config.yaml
num_hidden_layers: 9
hidden_size: 384
num_attention_heads: 6
num_key_value_heads: 6
head_dim: 64
intermediate_size: 1024
vocab_size: 16384
hidden_act: "swiglu"
norm: "rmsnorm"
norm_place: "pre"
norm_eps: 1e-06
positions: "rope"
rope_theta: 10000.0
rope_fraction: 1.0
qk_norm: false
attn_scale: 0.125
bias: "none"
tie_word_embeddings: false
parallel_block: true
init: "normal"
init_std_qkv: 0.0396
init_std_o: 0.0
init_std_up: 0.0396
init_std_down: 0.0
optimizer: "soap_variant"
learning_rate: 0.00374
beta1: 0.95
beta2: 0.95
weight_decay: 0.052
lr_head: 0.00673
max_grad_norm: 1.0
warmup_steps: 200
schedule: "wsd"
decay_fraction: 1.0
decay_shape: "linear"
final_lr_fraction: 0.0
batch_tokens: 131072
max_seq_len: 1024
doc_mask: true
train_tokens: 697500000
max_steps: 5322
dataset: "wikipedia_en"
Each number is 200 + 20 x the weight over the matrix's rms, rounded and kept within 0 to 999. Layers, rows and columns count from 0.

# layer 4 MLP gate, 1024x384, rms 0.128, rows 486-504, columns 128-255
190,215,213,232,187,200,254,221,235,208,193,204,220,232,179,224,239,230,215,198,216,212,187,205,205,164,227,212,191,203,142,213,197,192,228,195,207,172,179,210,173,192,208,210,183,196,212,206,217,201,203,207,222,208,212,184,196,206,201,196,248,200,199,190,201,181,205,195,204,210,208,164,205,211,218,206,218,178,188,235,163,176,191,202,177,176,224,206,193,172,205,213,199,252,239,187,210,182,190,192,193,191,211,231,203,197,182,213,194,191,226,197,204,205,223,203,206,226,179,191,179,178,211,176,210,200,220,167
199,198,185,233,195,213,223,207,185,191,201,204,189,219,179,181,197,172,188,178,201,247,211,208,205,205,183,210,206,201,199,192,203,202,196,204,207,225,198,201,188,190,179,186,167,167,195,239,200,197,172,198,191,198,226,162,185,212,212,203,198,198,198,219,214,192,196,200,223,184,195,222,209,237,200,179,215,193,175,215,177,166,196,212,185,210,210,195,202,197,222,152,200,175,199,228,188,203,248,227,179,200,195,218,179,194,197,222,174,205,188,221,193,205,210,212,211,189,202,204,198,167,222,171,182,176,231,203
198,187,199,198,223,207,211,166,211,196,251,211,214,196,240,211,203,196,175,154,219,198,202,182,212,175,197,188,212,202,189,177,169,170,146,193,180,243,191,220,167,205,182,215,215,220,221,228,179,167,241,183,197,203,228,204,176,143,199,206,188,204,234,211,159,218,167,228,157,210,207,176,219,228,215,187,213,218,195,209,206,196,201,213,234,226,184,178,231,162,209,210,205,209,185,233,208,206,223,204,219,218,215,200,183,219,215,211,192,185,206,226,196,229,185,211,193,219,147,170,201,202,247,180,173,198,226,200
194,193,208,236,196,180,210,170,215,201,209,174,221,181,198,197,165,220,177,207,182,202,184,215,219,205,186,207,233,205,224,189,209,237,201,179,158,199,232,218,205,189,173,233,205,208,237,200,224,207,213,201,202,227,222,218,193,210,222,188,169,203,172,188,208,194,183,211,201,219,178,230,195,218,204,175,235,181,198,210,218,211,195,221,197,174,216,175,184,177,194,181,240,204,205,222,160,173,172,180,184,218,211,203,166,220,226,209,162,172,206,174,193,198,207,191,203,191,217,149,167,230,234,190,203,204,211,193
228,226,224,201,195,194,212,189,201,189,204,211,154,188,181,181,212,174,208,188,205,197,167,173,205,208,187,231,177,197,155,212,181,199,220,217,189,202,212,178,186,223,172,194,214,195,191,203,205,162,196,203,168,216,234,178,220,231,192,203,213,210,192,212,208,222,185,189,193,185,212,174,212,216,225,230,183,243,222,189,190,194,226,213,169,186,229,181,172,174,204,200,195,181,194,178,211,178,215,198,192,224,149,172,190,228,223,171,196,231,184,192,168,208,208,198,203,169,229,202,191,194,231,235,217,199,194,193
179,213,188,193,172,228,252,197,202,213,201,215,189,222,189,175,195,223,191,216,220,212,207,169,217,187,168,211,209,200,192,201,194,183,201,192,197,185,240,218,200,216,177,167,188,167,160,210,209,225,212,199,178,207,201,196,205,192,189,228,183,260,213,200,207,210,229,206,205,208,216,206,205,188,250,175,224,183,189,199,196,222,216,201,165,218,237,195,164,176,177,243,175,238,162,198,158,185,204,249,222,167,194,156,236,185,213,206,205,221,196,173,228,196,207,199,199,203,235,202,215,222,164,173,202,208,186,212
192,215,165,231,182,212,174,209,225,196,159,204,177,199,227,181,195,197,171,184,180,213,192,210,208,182,172,184,168,203,200,191,175,156,175,185,193,154,216,169,203,159,164,162,203,193,216,208,245,199,199,196,226,219,235,203,182,175,199,172,215,216,201,194,190,191,210,215,198,219,187,224,221,204,219,174,195,200,234,235,228,199,195,214,171,229,193,208,193,202,238,199,194,211,177,193,217,192,198,190,208,220,232,192,216,193,231,215,175,205,200,219,196,177,196,188,206,179,187,171,193,197,242,184,214,202,192,191
185,185,151,216,201,219,185,218,185,220,190,194,197,183,183,193,195,199,201,223,214,203,201,223,178,203,210,223,178,195,211,207,208,208,214,183,186,204,175,184,188,202,205,217,215,218,181,210,213,216,218,186,214,200,183,229,216,173,193,213,208,194,206,189,189,158,183,170,182,182,226,217,179,165,261,204,217,192,197,233,202,183,172,212,159,203,183,189,164,208,220,244,217,202,218,222,178,215,165,168,210,223,217,209,191,206,176,216,194,197,222,156,208,209,205,176,162,211,222,192,195,172,200,204,155,182,193,174
174,215,170,197,190,203,244,205,180,183,207,174,167,200,213,204,226,210,198,182,205,209,211,215,189,230,182,187,197,211,190,172,224,231,193,215,204,171,176,228,210,190,178,156,214,231,198,174,204,184,227,199,187,170,211,224,197,223,230,180,219,209,190,203,214,200,179,224,188,220,216,196,185,182,199,213,202,162,246,181,167,183,155,186,172,194,216,227,219,152,180,212,171,231,165,184,149,213,201,205,185,219,180,191,200,210,206,198,219,163,187,189,188,232,228,232,195,194,174,184,186,208,188,175,194,195,174,195
208,178,182,171,173,199,228,222,215,184,216,234,195,211,155,189,226,173,212,181,200,196,179,212,199,200,172,203,198,223,235,194,219,180,185,206,193,185,228,156,220,195,164,210,182,210,184,223,198,217,219,224,232,187,205,222,188,214,205,208,213,198,155,224,190,219,182,202,218,196,213,207,199,218,209,174,213,212,218,207,175,201,196,216,197,241,200,205,213,194,169,194,176,234,241,203,199,233,166,232,201,230,178,251,204,192,169,187,201,201,205,216,198,221,214,220,182,191,203,215,227,191,201,205,204,246,209,195
222,208,181,252,213,213,198,223,185,183,192,192,196,224,214,198,226,222,148,225,193,194,184,225,192,192,201,209,213,175,176,222,217,213,186,234,185,192,194,170,183,206,223,212,218,190,185,222,198,225,214,199,223,203,209,217,195,181,200,245,189,182,204,196,159,269,189,195,194,203,203,159,196,220,202,201,181,194,201,225,200,176,185,221,213,234,214,197,202,200,194,182,227,187,238,203,225,216,221,214,176,183,223,181,189,200,218,206,158,185,223,212,207,209,168,189,207,238,195,184,199,184,201,200,228,211,168,207
196,202,194,207,214,209,180,196,202,179,229,184,204,197,244,209,215,225,192,204,231,213,189,168,202,214,176,184,240,187,187,221,192,220,219,190,247,189,181,239,188,231,221,201,200,208,213,198,226,213,199,188,205,208,216,201,185,184,190,220,206,180,185,166,203,224,178,182,213,197,218,198,187,228,161,158,182,210,222,237,178,235,212,214,183,197,250,197,202,203,225,173,190,185,167,210,218,210,208,147,172,161,191,213,227,203,165,205,199,235,173,190,211,204,195,206,180,168,215,163,180,192,233,193,205,194,202,213
224,248,198,222,173,190,181,214,170,211,192,176,233,208,171,230,200,203,212,176,234,209,191,184,175,198,233,197,185,230,229,161,212,251,211,186,215,208,218,216,209,212,222,202,207,158,219,233,207,192,184,208,196,192,227,221,196,181,227,192,196,160,193,202,198,198,148,195,184,195,151,202,187,183,181,214,201,165,191,192,211,201,182,215,156,164,204,206,229,195,172,224,187,195,219,189,176,188,168,205,194,203,176,173,173,232,163,221,235,128,199,183,188,207,210,184,198,222,229,212,224,202,200,179,187,178,200,195
237,168,184,239,209,176,179,201,163,175,227,183,194,173,220,215,216,215,199,236,226,179,204,209,164,176,207,189,189,156,186,192,221,179,197,235,209,216,247,206,198,198,226,178,184,233,192,225,195,212,212,178,229,199,205,207,162,195,193,211,201,211,195,191,176,214,190,198,199,223,199,192,187,204,205,209,195,189,199,205,191,212,171,247,217,200,238,184,183,197,200,209,216,226,208,169,218,213,208,202,220,178,212,204,207,209,218,184,213,205,192,200,227,176,221,217,170,186,200,197,184,206,224,219,230,215,204,185
195,199,202,245,208,214,193,202,214,214,222,173,211,204,204,198,182,185,205,192,183,211,223,209,211,188,210,212,211,215,205,173,205,214,165,220,190,224,202,223,206,187,198,199,206,207,196,195,207,197,216,200,217,166,220,193,204,178,184,203,198,214,222,211,213,199,206,195,246,228,190,215,191,256,149,215,205,206,200,197,206,223,189,205,169,159,208,218,209,226,226,203,221,176,173,163,186,191,200,186,198,189,222,185,227,194,225,222,195,215,183,177,195,209,185,239,215,200,189,248,243,196,198,187,199,163,194,196
223,221,176,189,216,211,193,209,216,210,216,238,202,202,210,214,153,207,219,195,184,229,179,200,192,197,187,185,201,222,187,197,198,155,214,189,158,182,197,191,147,186,212,235,214,236,205,198,191,235,209,157,233,224,216,182,219,203,187,237,160,195,191,166,196,209,194,182,216,195,206,196,196,176,224,191,173,235,221,188,187,183,185,172,194,166,203,232,217,205,224,237,162,223,199,186,181,230,195,209,214,214,193,208,232,224,242,188,172,222,213,182,228,204,211,227,197,185,187,210,188,162,199,201,213,224,217,216
184,163,159,194,191,205,250,198,199,193,206,201,198,211,206,225,223,240,189,179,187,200,176,193,168,175,195,201,235,186,196,195,167,192,203,235,197,178,223,234,180,201,213,205,194,194,197,210,222,213,185,223,207,234,230,213,243,216,233,200,218,198,202,181,214,184,210,193,228,171,196,194,205,191,182,222,181,197,197,228,210,221,168,225,224,193,241,188,178,204,203,182,240,211,173,200,203,180,186,194,185,177,225,189,177,212,227,221,189,202,179,193,184,223,194,173,187,184,232,193,194,187,208,176,190,196,218,228
246,195,185,218,211,181,166,188,206,190,184,251,188,155,209,162,216,190,182,204,225,212,183,212,200,217,184,255,202,183,176,209,181,207,183,183,168,193,209,215,193,211,202,176,212,195,194,207,208,189,179,196,205,144,194,210,180,177,169,215,207,202,207,202,187,207,176,196,246,218,193,207,208,211,206,190,190,191,196,214,211,219,193,224,241,196,210,192,197,184,220,183,223,208,185,186,185,198,200,201,187,203,184,197,166,192,215,200,165,209,225,186,186,178,225,195,224,240,206,171,208,177,213,207,209,196,195,214
191,194,164,203,195,190,202,214,217,210,189,214,211,187,177,185,259,189,195,164,181,157,219,171,197,198,205,143,176,187,214,222,207,160,169,196,232,204,192,228,226,176,176,197,192,204,223,193,187,162,149,185,191,216,227,266,192,186,235,206,189,203,210,173,213,208,170,188,201,231,192,187,198,222,182,212,207,158,201,209,219,189,198,186,189,212,190,212,214,166,215,189,175,198,234,196,210,194,184,185,217,204,210,178,214,183,213,204,181,157,203,171,205,226,211,218,171,216,190,210,218,187,243,218,204,214,190,190
# layer 4 MLP up, 1024x384, rms 0.133, rows 486-503, columns 128-255
230,213,215,218,198,157,226,197,207,211,180,182,204,201,208,226,221,174,209,216,193,184,214,188,211,204,213,183,220,199,214,186,209,203,186,191,174,195,189,234,217,172,197,202,213,215,174,195,190,190,183,235,185,226,215,192,214,254,206,183,197,171,179,204,191,198,185,244,182,184,196,202,201,201,186,189,191,190,205,214,208,202,222,219,143,198,215,151,207,211,229,189,167,224,192,180,192,187,177,198,189,207,237,213,193,206,247,187,182,195,170,208,183,170,193,218,230,174,216,174,159,204,182,225,227,187,215,176
208,188,209,223,215,189,189,180,196,176,207,193,218,197,234,216,213,213,221,197,191,211,186,175,195,203,191,226,185,214,254,254,216,226,204,179,153,193,197,183,244,227,219,214,217,224,181,227,178,230,213,211,184,188,172,182,212,215,204,218,215,222,164,195,180,252,194,227,192,211,202,201,194,221,213,194,184,196,226,203,196,194,199,206,208,156,222,187,224,172,216,181,201,176,198,166,175,174,200,201,177,193,222,196,227,187,236,180,199,231,214,189,194,218,196,200,190,195,142,200,183,193,203,174,175,164,235,179
211,198,208,191,205,213,212,185,218,194,174,250,161,178,181,205,176,157,177,205,196,206,173,233,203,216,157,223,161,194,190,183,221,206,200,221,222,179,173,179,217,231,209,156,201,202,195,193,202,208,165,231,163,222,177,180,198,193,205,204,198,245,176,138,182,194,234,220,216,189,230,185,198,192,184,204,225,169,189,195,177,238,203,207,193,223,235,214,195,206,200,215,211,179,199,231,219,194,171,207,192,209,188,215,221,211,215,196,218,192,194,213,219,186,203,201,208,206,197,183,179,214,207,220,165,198,182,219
187,199,205,154,175,214,205,218,214,187,183,210,147,194,185,213,194,186,262,207,188,207,167,187,196,176,183,214,189,163,174,246,183,197,195,191,209,185,184,140,192,213,192,201,232,220,182,158,184,193,208,223,206,209,219,197,176,169,240,166,206,209,210,140,238,203,208,221,193,213,238,188,181,152,216,214,182,200,231,217,207,223,223,195,210,200,206,233,195,197,196,195,187,207,205,189,208,197,224,198,171,186,195,238,212,197,210,208,215,199,195,206,213,189,206,212,201,209,202,194,199,184,269,239,184,186,181,198
188,197,206,195,216,197,192,190,199,148,225,218,204,205,209,212,178,201,197,206,196,164,162,191,197,208,210,207,202,156,198,177,203,179,164,216,238,221,240,221,173,175,210,191,188,227,190,191,210,184,201,168,191,221,178,204,203,200,223,214,189,193,192,195,183,195,201,166,223,238,211,214,175,229,174,210,195,202,226,181,205,230,168,198,206,238,192,205,189,197,199,209,194,227,203,158,217,206,209,191,215,216,197,199,256,181,264,205,221,209,178,226,234,200,161,196,211,222,247,216,235,220,200,183,187,174,205,211
202,191,186,192,192,212,215,178,204,212,207,168,209,199,186,221,178,216,185,177,201,185,243,201,186,181,155,187,249,182,224,195,207,148,208,181,222,158,229,206,198,199,196,202,218,196,194,198,197,211,232,205,219,197,218,199,219,257,210,194,192,201,206,246,206,194,242,180,176,194,237,231,212,217,205,204,205,159,187,182,157,224,227,214,185,205,213,225,196,190,174,194,220,182,214,173,161,233,217,205,217,161,172,177,193,167,203,211,229,212,195,174,182,188,197,215,234,170,181,177,196,224,202,206,177,195,195,234
171,223,203,181,197,179,199,214,183,169,217,235,176,198,230,186,223,200,173,207,201,229,188,204,192,185,175,230,223,193,204,223,186,170,250,195,195,187,190,197,215,186,191,206,226,211,186,176,200,177,205,172,233,156,192,197,168,200,195,222,213,196,210,229,202,173,198,218,212,203,208,205,221,244,182,199,200,228,188,206,202,179,193,206,179,204,194,223,224,167,203,180,238,240,188,208,186,205,207,207,195,211,246,205,203,192,218,190,217,207,216,205,194,183,207,212,207,175,179,191,210,237,213,216,221,219,196,231
201,227,222,194,194,228,204,201,186,183,189,190,185,207,162,192,192,175,202,166,201,201,222,197,216,224,192,164,224,186,221,194,213,216,211,234,187,207,186,224,256,197,184,197,240,183,200,207,189,208,194,210,217,226,229,194,190,188,171,193,174,209,195,230,184,240,183,229,199,206,196,196,161,175,190,206,201,181,219,198,186,195,217,207,207,247,196,225,227,189,182,216,196,178,209,162,180,214,167,211,190,198,135,226,176,223,225,182,195,217,207,181,184,176,205,177,207,205,213,215,209,190,180,217,237,210,220,164
172,180,203,205,190,205,214,222,238,206,206,166,164,195,187,193,200,209,208,193,189,186,199,223,221,236,181,221,190,220,228,186,239,234,189,203,203,202,253,174,185,235,171,182,176,217,190,218,177,174,212,193,173,176,194,192,218,189,200,191,170,202,201,191,174,226,163,198,212,212,164,200,195,202,203,213,233,235,187,201,201,194,172,246,197,224,183,213,185,204,223,184,179,186,196,219,220,184,197,200,158,216,175,214,246,188,208,214,192,177,210,185,242,178,178,204,227,207,170,191,194,214,176,207,212,155,243,186
200,189,160,190,174,217,208,215,176,159,198,197,184,216,178,206,225,150,211,191,204,187,186,200,218,211,192,194,190,237,205,185,191,206,216,221,201,203,232,191,200,186,180,189,221,173,175,191,226,163,178,172,183,241,169,199,208,210,198,186,222,201,164,202,205,221,210,218,174,191,192,219,206,173,212,208,200,216,178,186,186,176,201,222,177,193,156,225,219,200,195,227,154,216,232,257,205,206,181,163,185,194,207,189,207,143,171,216,228,224,227,192,204,202,181,235,171,213,221,218,246,226,196,192,189,223,204,225
169,236,189,200,203,224,200,220,175,211,207,216,234,181,195,172,190,211,176,184,213,174,164,246,190,207,199,173,223,241,203,237,193,210,199,208,189,211,178,238,167,206,217,189,234,200,164,174,230,231,187,193,199,216,210,214,214,230,211,199,209,182,198,192,200,169,197,166,185,203,279,162,248,210,186,163,204,211,226,178,215,154,183,229,209,229,228,253,227,195,154,226,194,189,210,192,196,195,196,198,215,195,160,182,201,188,213,210,246,195,174,216,220,206,201,229,211,181,191,181,215,200,193,180,188,185,218,170
159,235,226,167,199,185,236,205,219,192,187,171,215,200,196,183,203,224,216,203,192,217,206,206,216,188,197,224,199,184,214,193,193,214,190,188,210,188,189,179,192,195,208,224,230,217,168,193,191,224,215,220,210,228,220,171,206,198,213,203,186,219,226,196,232,213,213,216,183,200,230,204,220,212,243,195,218,201,191,209,191,168,202,188,194,188,200,179,203,179,212,174,196,184,170,213,205,239,186,223,221,205,182,220,188,264,193,198,185,176,184,186,184,185,181,204,206,193,195,198,230,206,207,194,170,174,185,215
207,193,188,168,170,185,224,197,177,150,178,204,207,175,204,213,225,180,168,197,227,201,184,208,211,196,198,157,196,192,174,219,191,179,192,224,211,199,235,213,235,203,243,182,199,210,191,189,189,206,185,217,219,184,221,200,225,162,184,207,178,175,200,187,204,181,198,204,198,203,205,207,215,213,175,165,178,204,197,210,198,173,221,203,206,199,186,214,203,176,180,182,202,206,198,205,182,210,199,200,159,226,193,202,206,238,199,227,199,219,208,192,168,218,212,194,168,159,166,197,209,218,199,190,182,214,232,225
220,208,190,175,221,196,191,190,213,211,221,221,203,206,211,185,191,211,222,196,212,190,189,168,193,214,183,215,208,190,198,188,213,227,198,189,204,183,191,171,197,215,160,167,189,204,204,188,186,221,212,196,149,172,220,221,220,197,178,223,222,223,218,198,159,203,214,194,182,176,234,167,229,200,187,228,219,174,207,219,220,184,187,165,186,194,198,221,194,163,173,185,174,194,192,211,236,227,203,194,183,226,197,166,208,214,237,207,220,211,183,210,186,186,184,191,185,196,193,185,190,165,177,199,202,199,201,200
209,186,206,195,195,203,202,208,194,216,203,193,210,221,211,195,173,226,190,196,174,204,193,177,180,185,216,227,181,210,200,235,191,202,211,225,188,169,189,180,204,178,223,206,181,222,199,190,214,176,167,241,205,198,184,205,199,201,182,206,178,185,193,182,220,261,173,176,190,177,188,171,210,205,188,182,183,162,162,198,174,219,208,155,199,165,249,214,198,261,198,221,201,213,223,201,191,193,182,214,182,198,213,204,204,225,190,233,195,216,175,216,196,191,217,207,213,202,187,188,194,217,232,214,187,182,214,213
201,208,174,164,198,194,213,204,203,211,193,214,179,224,166,211,206,173,198,197,217,225,152,228,181,199,186,187,205,189,205,200,204,206,177,211,171,218,209,187,228,198,180,214,191,202,224,181,155,218,187,181,215,191,187,194,231,208,219,189,209,176,228,196,165,198,217,202,215,194,215,198,205,199,247,187,217,166,229,189,174,196,200,217,224,200,194,200,165,197,200,227,200,196,203,211,209,181,195,197,208,179,206,208,234,196,177,215,192,180,193,204,202,166,209,231,230,208,202,244,235,194,171,216,258,194,215,182
189,204,215,187,185,181,185,217,193,192,183,197,195,204,192,194,217,197,190,175,180,208,188,223,178,193,206,197,177,211,206,220,203,202,250,192,221,214,209,210,215,207,164,208,200,191,172,202,207,237,239,203,190,230,218,233,186,190,214,199,220,189,189,186,220,195,190,200,182,172,197,213,219,169,208,204,167,214,191,227,197,216,184,211,206,196,209,208,201,232,199,184,152,211,178,217,252,188,212,195,206,193,209,198,204,189,185,210,186,183,228,240,226,195,221,195,208,210,181,201,174,207,232,180,144,177,212,181
200,208,232,164,215,205,209,176,228,174,185,196,189,239,205,205,172,192,221,202,226,218,200,211,222,172,179,189,205,180,187,198,161,194,215,189,198,237,211,222,193,227,191,226,177,211,196,192,189,184,204,205,191,210,210,196,217,201,189,231,166,209,169,245,212,222,176,186,175,219,209,198,204,189,186,195,205,204,204,213,218,224,163,180,190,193,191,214,238,199,189,208,164,204,197,208,206,205,207,182,194,202,194,238,220,187,201,198,209,185,220,213,163,185,208,196,212,222,223,197,209,171,186,203,215,201,212,223
# layer 4 MLP down (transposed), 1024x384, rms 0.123, rows 486-503, columns 128-255
178,184,148,195,186,208,214,191,188,210,203,154,211,205,153,200,182,194,223,180,144,214,225,216,220,210,169,205,203,206,174,204,215,207,212,227,196,230,191,172,212,178,210,206,198,177,212,201,239,159,165,186,190,219,166,206,182,203,210,194,196,183,176,199,226,212,211,216,212,204,184,203,206,205,183,195,233,219,225,188,213,180,197,192,221,213,190,177,244,231,213,198,179,217,199,210,203,213,203,208,218,190,211,195,188,200,212,220,210,181,199,205,223,197,210,217,226,226,192,206,212,224,222,237,191,172,182,212
187,197,201,206,218,201,220,182,192,201,207,166,203,182,214,193,218,169,211,209,208,207,180,193,210,201,166,208,181,186,189,208,198,224,163,196,161,185,222,157,207,212,192,188,211,165,230,224,179,254,175,210,188,189,222,185,180,205,216,200,173,206,154,202,206,223,188,182,204,237,191,214,162,211,183,200,225,185,205,205,197,177,138,221,231,201,200,173,268,171,216,217,209,178,222,188,219,146,235,198,216,223,173,183,211,213,243,214,175,203,217,206,223,216,215,187,228,186,161,194,174,216,242,209,198,184,171,159
207,156,183,195,153,216,226,234,190,239,182,228,179,190,191,238,230,209,178,200,177,192,190,217,161,185,205,236,210,214,176,218,198,205,191,181,193,199,239,174,172,216,173,204,191,211,206,160,224,200,185,178,189,213,208,186,196,194,186,203,213,198,228,226,212,214,203,154,185,183,170,203,205,210,216,209,200,178,212,192,212,231,204,159,210,186,186,213,147,191,218,170,176,196,182,213,211,223,197,248,233,194,209,186,212,154,181,202,183,201,186,204,201,184,190,238,228,214,227,168,232,176,189,205,208,216,214,196
211,174,184,189,174,208,218,202,209,219,169,161,222,202,195,191,196,191,180,205,198,173,200,215,239,215,189,209,205,207,209,208,189,208,156,212,212,197,215,221,201,199,199,200,158,153,232,221,217,207,203,181,186,180,180,200,148,206,182,216,176,187,203,214,183,214,192,181,225,172,191,222,183,204,221,185,211,198,203,184,188,205,211,221,214,186,196,208,89,180,175,193,193,172,187,234,210,251,180,227,227,198,203,233,221,221,179,184,183,196,216,217,206,201,210,219,219,201,184,192,182,169,190,214,207,183,234,206
218,195,186,207,212,181,189,195,187,205,165,207,231,193,207,194,226,181,212,178,200,223,173,198,234,190,199,245,196,169,208,178,232,186,180,170,209,215,183,201,181,178,210,187,170,191,195,222,203,191,184,201,197,208,179,194,193,193,204,169,206,156,205,182,198,223,187,188,210,209,196,221,211,217,180,188,188,235,213,188,209,188,228,200,179,200,219,176,268,181,211,223,201,219,206,205,211,227,200,237,195,180,222,149,166,191,201,213,184,207,212,185,221,211,217,202,215,186,217,195,202,197,228,203,202,190,195,229
216,233,233,199,226,219,166,193,161,198,213,229,182,248,199,184,167,208,211,233,175,186,194,213,203,170,166,186,225,198,201,181,195,202,164,208,203,194,190,179,207,191,205,210,205,196,227,201,204,197,187,224,182,225,221,160,180,186,242,201,217,192,145,192,243,224,223,189,203,163,231,199,217,226,172,228,166,222,203,178,211,235,185,205,213,185,218,169,224,196,173,195,221,204,214,226,211,208,179,222,191,185,205,156,150,231,196,185,191,226,174,212,216,209,209,231,209,172,234,182,186,194,207,225,225,180,221,203
190,162,176,179,179,243,202,216,234,233,191,176,186,185,237,193,206,214,200,199,222,234,191,188,180,202,218,184,187,196,186,200,212,171,202,233,208,231,228,157,192,234,186,176,220,198,201,210,223,189,223,169,231,153,207,194,182,213,229,215,184,191,187,206,228,206,181,217,199,214,201,184,186,207,200,209,218,203,206,205,219,181,177,194,206,223,203,207,209,187,202,197,190,171,180,208,193,179,202,199,213,191,170,216,174,196,181,166,181,189,184,198,184,185,196,203,175,193,220,187,194,206,216,211,214,203,218,188
211,190,217,171,186,216,193,215,199,192,196,179,169,213,194,183,237,219,220,164,208,226,182,229,182,227,188,191,172,212,200,208,181,197,189,228,195,190,206,171,203,170,199,183,201,205,162,192,218,225,210,182,189,190,200,191,210,232,214,175,221,218,202,196,218,213,198,200,175,213,174,168,160,163,228,187,210,194,211,202,181,204,198,208,209,186,216,224,227,199,220,181,182,174,181,171,206,203,202,174,185,217,204,211,219,215,213,224,216,200,214,211,226,184,223,188,211,195,192,209,243,184,200,199,198,226,195,179
187,179,183,188,187,186,188,174,212,171,206,208,184,174,201,180,175,206,203,231,200,203,158,207,226,170,175,202,188,223,222,221,201,196,172,214,185,191,188,230,229,156,204,205,193,237,173,227,187,217,176,202,226,166,193,236,189,194,188,213,178,239,185,205,198,166,190,173,227,204,191,215,203,228,245,204,195,193,208,177,223,205,216,220,217,227,210,233,223,254,188,197,210,192,155,212,189,204,208,248,200,196,173,177,217,213,193,200,156,200,226,182,261,206,213,239,210,263,206,180,184,232,183,187,178,189,217,199
198,202,204,199,187,199,195,191,207,173,231,196,169,166,166,212,165,172,222,217,197,205,222,187,193,191,142,199,189,217,218,194,187,232,213,195,219,198,216,190,210,183,194,177,193,203,159,221,182,174,187,175,191,202,234,192,224,176,217,203,226,182,185,200,200,175,192,164,206,217,201,203,207,220,198,205,186,212,250,190,226,174,214,180,202,200,198,203,210,184,175,216,187,189,220,209,189,223,193,199,162,202,189,166,217,212,193,224,163,195,215,206,272,201,195,221,186,172,184,182,206,202,199,208,192,202,176,194
205,192,191,248,200,197,183,220,158,185,221,203,166,200,199,206,215,215,203,207,179,175,178,222,176,183,179,230,201,212,193,184,205,202,201,143,180,200,203,194,222,192,156,222,188,162,198,216,210,210,186,188,216,217,245,215,220,203,169,185,207,193,180,188,211,211,163,199,217,201,218,219,183,180,227,179,161,206,188,231,212,168,210,194,184,171,209,213,126,195,183,198,183,166,193,205,202,202,184,228,189,194,157,197,171,166,178,201,187,184,201,176,185,179,192,206,187,180,220,166,222,242,193,180,233,200,191,199
201,218,189,187,173,195,194,197,167,240,205,205,185,221,198,201,180,198,200,211,172,227,170,171,215,185,201,170,196,209,177,207,186,218,209,206,210,194,197,209,216,194,183,186,188,192,193,196,185,203,191,218,173,197,197,194,199,199,222,190,226,189,178,200,198,197,191,212,249,186,199,182,214,172,218,169,212,220,193,217,198,195,194,197,190,180,186,191,65,192,187,222,191,230,231,202,220,237,201,208,189,215,213,211,203,198,191,171,193,193,220,204,188,190,217,229,241,229,220,183,189,178,215,198,221,178,188,192
193,195,215,168,197,191,162,211,179,200,217,204,234,210,165,170,188,186,187,173,223,221,180,221,203,180,233,189,188,191,194,223,182,226,194,193,212,249,234,213,217,174,219,187,218,208,188,233,250,214,208,233,180,207,227,206,217,268,218,218,173,143,225,195,182,175,233,236,172,231,174,209,209,204,199,221,181,178,184,192,169,170,199,192,195,180,187,191,131,214,221,215,192,189,194,195,166,240,219,208,193,180,212,231,220,185,168,182,239,237,201,151,157,197,194,193,202,212,173,209,204,167,194,180,221,191,215,198
220,183,229,224,211,206,192,222,215,198,175,194,195,225,221,220,188,206,180,202,192,189,197,178,228,201,205,225,183,184,240,189,213,192,208,183,189,211,168,168,227,191,202,179,203,181,198,237,192,218,202,164,187,228,208,191,241,230,211,180,197,229,195,195,220,200,207,213,202,155,210,200,203,234,214,213,187,160,192,251,231,198,173,190,201,170,211,206,208,187,213,196,211,213,198,182,226,179,199,184,169,187,165,146,148,197,221,179,195,202,176,169,221,225,197,178,188,178,219,196,191,194,209,199,238,175,187,207
190,188,203,203,208,194,239,203,174,207,213,200,202,217,198,229,188,177,231,191,214,213,178,181,187,161,212,216,198,198,238,226,208,217,218,212,219,223,194,209,184,178,215,203,183,196,202,187,204,223,213,190,169,190,199,218,191,185,182,241,198,193,223,213,215,175,242,228,205,189,199,195,178,193,194,215,223,182,199,175,161,196,168,204,197,174,181,246,258,191,207,178,222,170,205,202,234,199,219,208,202,187,172,172,178,226,198,201,167,193,198,190,200,188,226,176,229,192,196,208,219,189,218,193,199,208,229,203
215,195,188,179,202,193,185,190,201,188,200,171,238,160,219,180,197,169,224,203,181,207,205,220,175,181,181,164,198,224,181,224,220,182,184,206,201,178,199,200,207,187,229,221,187,219,186,216,157,179,150,179,226,185,192,211,215,212,205,227,201,232,186,166,183,176,193,198,202,193,190,200,210,167,158,189,191,221,191,227,213,182,182,190,214,219,170,175,179,195,224,230,192,230,183,218,218,202,190,217,187,187,199,201,158,174,199,204,203,173,198,197,193,227,229,144,191,206,171,227,188,204,228,241,192,244,205,224
235,204,234,196,231,160,193,181,196,157,218,187,229,210,182,200,220,185,242,248,186,189,207,170,251,200,232,204,208,217,209,218,230,184,200,217,175,192,170,191,176,212,190,242,201,222,207,187,212,235,198,195,216,183,184,226,198,225,197,202,186,177,195,203,225,226,198,236,245,197,168,201,199,188,179,181,169,172,223,213,214,197,202,245,232,199,185,195,194,220,221,204,211,191,189,209,232,259,210,165,158,191,186,240,218,205,231,187,175,199,215,211,175,180,172,176,183,199,180,205,224,210,189,172,185,214,216,206
226,202,212,180,258,186,187,170,209,233,218,203,204,207,206,186,185,218,195,213,216,233,197,201,192,157,226,183,203,225,169,190,172,166,182,204,208,175,200,193,217,200,203,150,176,227,196,178,245,178,175,185,184,203,194,188,203,165,186,174,207,227,202,217,218,216,224,224,170,234,187,183,183,210,211,227,208,203,217,190,192,220,171,202,241,199,197,204,115,211,199,200,197,214,194,203,173,247,166,189,207,203,189,197,234,184,197,213,152,193,194,213,211,201,199,195,199,149,212,199,209,203,197,223,186,187,200,210